{
  "positions": "rope",
  "rope_base": 148000.0,
  "attn_scale": 0.251
}
Each number is 128 + 24 x the weight over the matrix's rms, rounded and kept within 0 to 255. Layers, rows and columns count from 0. Numbers have three digits each.

# layer 8 MLP down (transposed), 256x96, rms 0.255, rows 205-255, columns 0-47
139093146085143178078115126144124073133164133118148142127110086125141154116124157090106145092105138092145125134166141167157111178130108101108119
124150091137121076110121141140077151148117132133177103166124101119119129153168129093139154158087154154078170150162091159119128150129167138125141
147138160106147151121175109140173157103119138160129065162136141143100126110137130095147162081147118151151098158127119129105100157142160113118138
148128133110114121123099130148125187113132111133139163132096123111156097107102101122149098105106119101113134137150150132183127108145157133164130
134146182120167104132146161163131110101140139099133135125130109142134147136076122149103144171115143127122147126138153097116131138151090086128105
118163199146158083143115117121078136113095151134102115074128128147134106094127080155164113138171153109136149146138148150135119174095112114099112
167153167133126186115087146134097145091134109148135112080119090168139159121141147145161093107127073165132118144080137117104115109138133128142120
130151118151159138125129113114175109104108147113103133155133128154131097090213151170134078130122149071088128132143102132122132136125145131176168
135119149133052162147178107142158063154175134115097146173132146137145111129132128140118156106128118126143146143114125181132149117099111136145163
075103122170146096108137135102127123088139130136136133117120162149149101102125108117132142094173135096140099150082127104110148114110123097140155
098100136118121116125116126120114126135128136103141093092142143149086176146119107132120154153134139115155093126114175126100128188142132139144132
124134123135169146094132126106106138091112131134122111137143142141085162115078090121126104153169071122143126125089151125154147102149124104129093
165148156172133172131103149146129105129119125146140093162145120088139121102126126113161081160134164144112102147115114128132122131158118179113116
137114117108122136154160183084130114083136145099118110099106133081127152145118106100126173138166105130130124129094081127134136137135152173123144
126058134085132162178120141144098093105134152100131142167155111109140089106116092138116150154121103141090066066152136105168093099110144104127146
109156112132100127080124136068119162096123093168141111156099117126131137143116124127163163118088130116116104122111117100140128148115114116126176
104131110098134098142160091144142089135133137114093088158164142131133154109143112127134145124143131180081118125101146138126118102152146077120148
117121150116132112102152112090138141118132136119123122135138168129130132132122133133103172143144130119128117139129117144125117138127127117143148
146117122133107158078139117111101101109135139117154095113128124154178071141107095171076119127141076097129154114166109144190135094110143169169123
129141148125118107133159123107136144119154139128119102140118130105163143133094123104105156089146135126150114125153110147123131123138125113106157
177126135146125186098100168129128098093087088142090135143144105132126133139146107156106117105102100098103138126107146108157165086139131158147107
141077130133129109089146140095120097097141157099093130118112071096137114152098120146119079147112159131123112161117133163094157155113127120111110
103104119156182100144124118129148120117121115123145139118109131152150184103140102073138145144144114132117164130152109071134189128104096115110124
107162141124154134095174150141144132092150155136145112094116162119123149085151136131140073151122139133136100105124133149101141139156160126133118
137134121135145147103156094141152089099168124102125113135184145165101127101175141138103150121115163116163153086139128162147146090116144128052124
157139150151141117142120118145111132116131172117139123145140141135129131114134127130150147118146124108132128129107095194122128147135119120137161
147107138091152161142134131087114116132110157124143132117124150085121117131120142111133147084116133122114151118090096119141103157137114158082171
174107078127137134129106106149095168105152145099127131155087106089097124119084146179112163136117140113120116118114144153128097114140146129173140
175169150172130112111121097154126118103125096118140145131111143104149150103119157130125142101107108144142119130104116156142124170113142127161096
119115125140137138082082146116129102107110138122129087104119118136071128126147124097092114107108118127132136136088137103155128114108125168143131
167168154160103104153120132098101121128127121104141130113140114143145164126167097136122118155121139105101130128154096123161170095134133128101127
116143098124118100149104097144115142187118140114149110126165135138183140127152111121078148166123145114145130123162143158093136135097118084151171
156120129166120141127131156141143147169085104120092091090118135131103128146133119123153157108158163163103159147086118154161158136155150097170134
087090114133145164136140089107144127160151118147133100144125151124088122163138145109131109107103120133107128120083094076125131074090115126135114
124124163122126146115099105105092092130133150131121120133127153142131148127144097169148113154100123117112127109091129137111124069110132095133106
085161161115141125122133141104097153155129147154138140148118176156097143123163141114161159132133112155158149151118153124117141152082149171118177
140108144147088103149131139113137142073160164160127146142107101093137114124132101106143131142142117106179093176120154080147113144121147163159109
108135134113151110107134167117114168111103123129108084116151127120122095101133133105152124140160095111117146141099178111144132156138130165137108
140151078116122131149158095105155124145130108097151115126167141090138120179078150097111143129128078150125176136146155193168135123132144148087112
090106140142114096101188099154162107142111118155144126102169101120135140139126112168176092156125144130138117175162123114114102138121087138142094
125138106102157120124144098165086099076134105135114117109128156160166102119092107101121187098106156121143148166112115094076135114173124168117094
140110090145143144118145164140115117148145126158132146083081094120176146124142131124118121142118094140146097168165140129145183127147148146120127
120184134144132165128151094131138151105150169136125160150127105171099150129153116134142137132154156104136099111146089093105168146125114113131146
147110149122105153158125149088121153161117157135116065100108162152131091127127122141131163103128140138111174114088155127127128123147138110108135
153100153104127112112162103142117144106119158104124102138199185133130111142158104128155139107154131102162129108134104208112120145147103119128116
148168149120133117138102089149112140128157097124128165115111082135169112110093147102136131141110113106150130071143125124173095105111171089089180
145093114135141117100129122133160165090130154151153118099149069115123118105155129163120129185114199132142131107122122144095148089154128160088149
107154147181133141082145120145121143122129130141138129133119120116173123129135116118135086103150140106147112176081138082133159172120120150142128
118149165139152129143100137109130118149114110133127138157158142181150118171105088103137119119098137103150102086131105135109108111139126174123159
152111129103118146154145121099184140110131110143066113107109110139112140122140101133129151118128096146131093104109121098146140122126143135145127
110084145113174129187174127096147133142134157114136084116073146138115150150162128168145111125131132099097102133078178148123129169128149166108128
# layer 8 MLP gate, 256x96, rms 0.226, rows 206-255, columns 0-47
116134121146128120152116124123159125124142158159150079153133075125155092161142157131087129149131157112155185130142081088132105157138146121129130
139141098172073079139174124138082100090141163077086112137150147116133125107109094134134098146114131110110159141100136159116147118127080136092102
148114171130109116136124141132143144147156127112116134113112106107121139140105094137132155131154156077102096166142087117126148125105122103129122
116136142140167100079141146143092123129092096103141094145120147109096177136143127120109165158161115114119104133094124139107125155147103160147085
150124131167084112092090155118063134138139110130130116116120114082121153100149099153117089122162122142109109093169090160129133149130159141182126
114139100154141136103125107162121142097162128111173132091126136128114106120138140113165112118170124156101138113108120128049107156159127131112170
117136106120154129146161143124103127128165136121176104168133131089100170131146113138109123098159140105150116119123156091092101109145130140116161
128148109136152087101132093112104131155133149114145153109171074129124148135131114110144105154133153123123126113083131122136120149168158131111123
160122153139142115113099138094109124139112150138115081184146107103131122131134129119146144157129108117123154068178099101155058131146124121147143
163111124106130083135101112183124140117184125106123167108132110147101125124125129132132148114163161116126069113108153128111103140137162125099166
133154139141095103137133126140115147125121129126112186128120093088117094146151127134102133127126151147106124041133116122122123150120150116123174
170135114182102138134128150183089126111110099160136101098109149145135141123133130116085128068133127135104133134156124164141161143155138163122123
165119115141070126111148111145090169082098103102133144146093145093123102091097109134139167148094091123144125126107158130116116122141115121137136
136131092111128116079129118099117140125101163129124109087144092171125131122108172123136126161169153137101112108144144127146128121108086141076120
118141140150141150076103119090153119129139114139133109111115128160089151147130142157147104128108135106100155107117151150124156151162118151103098
119129117125144108154132167120118137110116148089143126134136079097157148111113128121134132111120125176142142078124167124098162073146185106149124
146150150123140135122114124143119123141122139145143124126141132125153119133139125147133103162089124154154131119117161112097135127108146130111135
099137109132141124092142109129153127106106140159092142175105118145146161181108116114121115110096122178091065160199108133151118127139124133133174
129131161154095130167128164124087085123124153172147129167085144138136113088112153085126143126158127138123123157174169127098103159130147127161150
146148157114141122097129102134129142162133131107123124133131092147132172140170117098165091083105125127118137131116092144117148099113152163142102
144143121120092124131160088143119176135136139178137110137151151087119152140093098067149159101147157093138106137127087141144162153128128142149096
154169144152140125107118165135089106140108106095117141122161142134138135120120151148152130109095141136138112108108147122111088109153075136144155
119135122134119106121131115131144121104135109140163098114128101097187153111101122146100152139101113118140180094115085152154113120120166107090100
162127124102162165079144124132131105113151153141191147150069116152136162128107136146164143139123161079120141097126144138114132137110121083091138
134107149125131121147107155110145122081155131141159120069105127124110154151161131138112080122127156133147124137091176149135137128114135105110101
144090081154142135117102110140113114101128104143119140141116093118119132141092134152124087154112091163118140128136158141114131129120166098156145
112145113151136144146156111104099107132136088128159099132098087168122086142138142111141145158125137086145177121119126108090123128123137131129138
148127093134128132122132124154130151148169149119167134180125118085118096147143115132138128100159124130122131167190183138090163118180137151141147
116119120121145186105100134095086137142128139113150118102108129091103136112085081113132108099118177115147150122131121121142128154129145119113157
130125111139149126091144139199098148092115160142098153107124143164133085165077138139108144092129142184114115123131124112109107128109128143136128
121149147119124120099144128161128140107174114113065152124119127118114090174100104163098119140115133147130109090110081114118109157110139135122155
148131117120162098126109114148141164131153144143135107172141135117135153105127112144123117112157119159044134118127156196084175152120123111121154
095131146152127113143143172171115128140149154157103113167183160144121134134111096127085087131168102132103100102131120196161202158117133087104105
156114162153148131102149106133111138095147125116098118141110100138124109098107153150151138136110150109145102104111125090135118111120091072112104
127170133189140130112138143101106144136141158108107137122136136117165149133103165147167112105142113118131120079104132089114132141136136158130143
107126143123109122146140099125135168132133135132116111143117149099163073096142135087171123117129167072192118178164114093162142142093132132127127
098115149156114133158098132095147061129135114085123143140104132135108156138105124166090126151128128147133113118159153115145120129115146120132101
175142144117099090148137176147095125100126132151082128135152073125141120122081113106111148112144138069119126104152131124101175112111110143120079
147120150123129137097132122114120118115152129133143142119163154118110103144106116141127104111092145103119153095119140099138143138125103106109133
118124121126133134155158078106064185125144154095076154090161139148140101116148101090113151118139142142171137156146134110119110133166119115151098
124125144133176138117095140146088090097130138133103129139150136128140122139093114086114094143140144155122127114121132111138177147156164125148140
132177131113132155125142128147079126108083094134100105133125123131128156140160118099089120160164118153129119143139081104138062149154106142139144
111169141153118145110116176147142101138121108144139093115098160111154140125144118138111177115159156110135170113144147153147157106142150129113122
117140134140143109123166149117052122150147168130142132149125122084116172159094134104098128132109121148103153144113119096173138129146129147130090
130116145129136059120150156114125120160129170136126116144128153109129127105092144157156152092116155131145116121134119136155118118113141108138114
162126101137106108126106123141120166154163095167075128146121136143128102151059095124148122130156132101158118111152124129121146116090124120156171
142128109098135141147129134131120118127114154148106144167140133077158127146121112136149166175115117123111113156102120119145192126120098168160149
137106118119137127142154118125122129115138125149078109131121106114142133149154134158151179098116123110147129112121130125121200127151158119138148
123169113142112109079112140132096153135160150128168127121123133168105160133108146131132120099189116126097137142137141133100145130115127141089108
137127119136100109167124090133128118128154150106150103147079153122129160142115161150082158114118135101127135100140116141089142133148114153146128
# layer 8 MLP up, 256x96, rms 0.245, rows 206-255, columns 0-47
131146146077158132174146151092082161100117143087101139179118138129153168149099107160120094113142103138100157057135125152154084117133119118089105
125156094153104109141141130116093126071094157152161129095099147152141135134116124156150103154145106104098171069096110148146139105110106124137114
132135125114151118104166172097151145114152061100111118140091083136162130130063108118140126158085164141134147125133129115081101155153129157143133
133124117147140078164147106110130143160140143109140129073168146075098124162144096108137157106108135152123174122109121137123130110155119094126089
154104119137108137124145105094156159122151138142174141138132118112127146131141132090148099119108126168152148091086089116133177130137130164144157
104135089134146101166118089139171141151138156127111131130124130137112104096127168102165138104168138140119078078132154151122122155150114169107106
128115101161138160137144129110089115131142103152157137099142137126111125144143151113090114130137142153152145060128119113120143162119087139114135
106138176134088175126144147130143147152138134133128123122112162117085142142083129156124170141149116104151128104130126144157143118109134164151078
155123119144100123154079154117145084140143179124176134152167102126122101076161131141121147128142183095099066113095167166117089107113092144145120
135140169121184091143135114153137113123088165151102187112129134117110151136119110150153152120152148101128077105111109093101076140113146156123156
156125126135118124138128117117130158132112139100118122152109143108093159139131094112097168153139128128138133142090125117143105111125144098151107
126099086154094085092129054120139185152106174147119110144150089112130121145113154165113135119104099173104118110148118096119131123114099098088170
120116147161144108125146138166128126113120113113107149169150135128156150125098124122162108149159102098148138109117161121120141094109091125097103
180139181105112127158099142127149133156097132068141117162130133101147135140134070122113132103085115146157121132080132179135113131160154054125129
174142161166119124125102126122096129089107116131088121156106135127141150101130101141181095123149129117074134140132135149145157127162103108115094
143144159092162113091075167160111140152150116159134101128145120099109137109120198147156117150099140110106120110139109152107148101126135145134157
107148148126118136150112148169127114150133097125131124141096148151109103116134133152140126116122112137121127118091137106148142138120153137115117
099132182121119124180122105095085135113154108108176147113078141131154131144140174120096114128154143157136107122148121187166154125056177146129123
131132121147140164117115151169161118160088099133129132093126129150101108124160114160133095143109103131148150110086141097133128129109145155135116
142140140140141158106128164117156148093113168140105161126121108164127190122119137134158145156110172148102124109149155137131167124129131114169130
136159143125127130086155143172134149134141129085149167170093138171121136129149078155133112100109157076122119134157098110098118103122138123144143
136154108132112099135131115109125086121115112132098139127085138143097131124102149142090124144122096122146159121120134167174142074161128095132122
135161139150104137121109123106145099093139156164183118121124097075119122143128099118095126139122162114140158115134134096144152156107139078180145
102097142120135119163097144183117150120116102126051152081155112118164139142148132136119121150079174151164162148104160153114143131151091141138144
121099129130142123123140147106118131120139138116125122118121100114148137119147107110099116150124102140129105108120109108155154150136113123160106
127161162105072106091143129141132159106148119116155169149127119120165144135135130136098075134108152119110124125110107130113157135133084144114119
136138146103140139141130116123138112100138179146093106133130142087151149122134150134136152095156134102114126181145168157148133164165120145149120
140090092162149103127141101122139135143156097123130138151155130084127171096132147137171110122126120156148122125117143173092157133101151145132123
121108136118131121072140127165145144127135144110102171130133174138151111172092134146127151125134151116102115115116091099128117137113132109093122
146133128106136132133107099117169140136109165131140139134100098101126133157107114134103104075147098132127160113101136129141124148132150118199114
134129117162142165131155167106135149107149119091166116112156118097152124146116143134129133161109118109163127112118199158153112099128158129166120
180118127144129107107074158142129098118115112132149101123127132148126103099163124150201086175149119171112140122118112139114130109143130106109120
113157127076132157138107121099148187132105111115112156099106143092170179119124138131091127134148115134154168152125127109143121104131155169113127
112138117159122134107129122091123129107147157113140118130128122126148087123137135100156151132111136146092142132108102148095155062106153143131118
151144116131109163091126116126110118105129139074123129091141068152126120165078091124155151115125048177113083106126107120113093104182131148131109
098116111121136108157164105130155138116122121112136088126139066129146126136107150121145110137117143142138111190142150103136130157125136068100127
082085125150083139132118133109177082138124095094137139094131133144130129097112126147108124123130147128137082153116147118154140145106142099121117
054103136104192160122108134141154113127141110108127090112097191119114110111146088107173145100124120187120126161110127128166122136113132114149140
110144160107123128119134120129178109099149144129109151118139172123178101075082165159114145136192099146146115086097152158127163117149121171085120
139086111132129176107144090166158140110150161163137129177114138142147100122166118163139140135136160128095127128092145093083099105169069129143099
136150124139125150130080137088133110116096130141119116129161127134127091118105101095174152096157151119086123115113132086130140139116132113118061
115091115136068091150139096127099114110162113127108155129124131074107102123143114108123121104143132102127113136124145146143139126139164114151120
123132125125120113119128102086106126143148153134133130137177139143149136105093140164101124117136114145144116102134122131113116130120117104132162
114106135134068158128165100191158142147122109106158158162100117164110114142136147155136122100127143132087148116165168151051084139116151092167148
150084116157115183119091146126105155096128143143129151118086127142125111140107064125154095136121089119138130103132120102134112114178132157142148
170129149167125143121127113144155177121135104078177146097146104089097133157128132120113153132106119128126110121091144133152133166123166185153152
136131108101165119123133116123164132116153192135104154154112110154131123144106089150113118133134092103148152138139151171096151117128112077168116
155097122143144146108122148138120126130124099127154117124148092142166147106119076090131152165078122158134109112087079164143130087111143138152104
152093147095143148107123132135136089134148129142092136127114173099159138141126149159121106133099131133129131120111148113142147147068110097137115
163114165141102085128075145121120152146158155063132145192109114133135138183170082167112105125106132164086126140135172148140132120145133109167131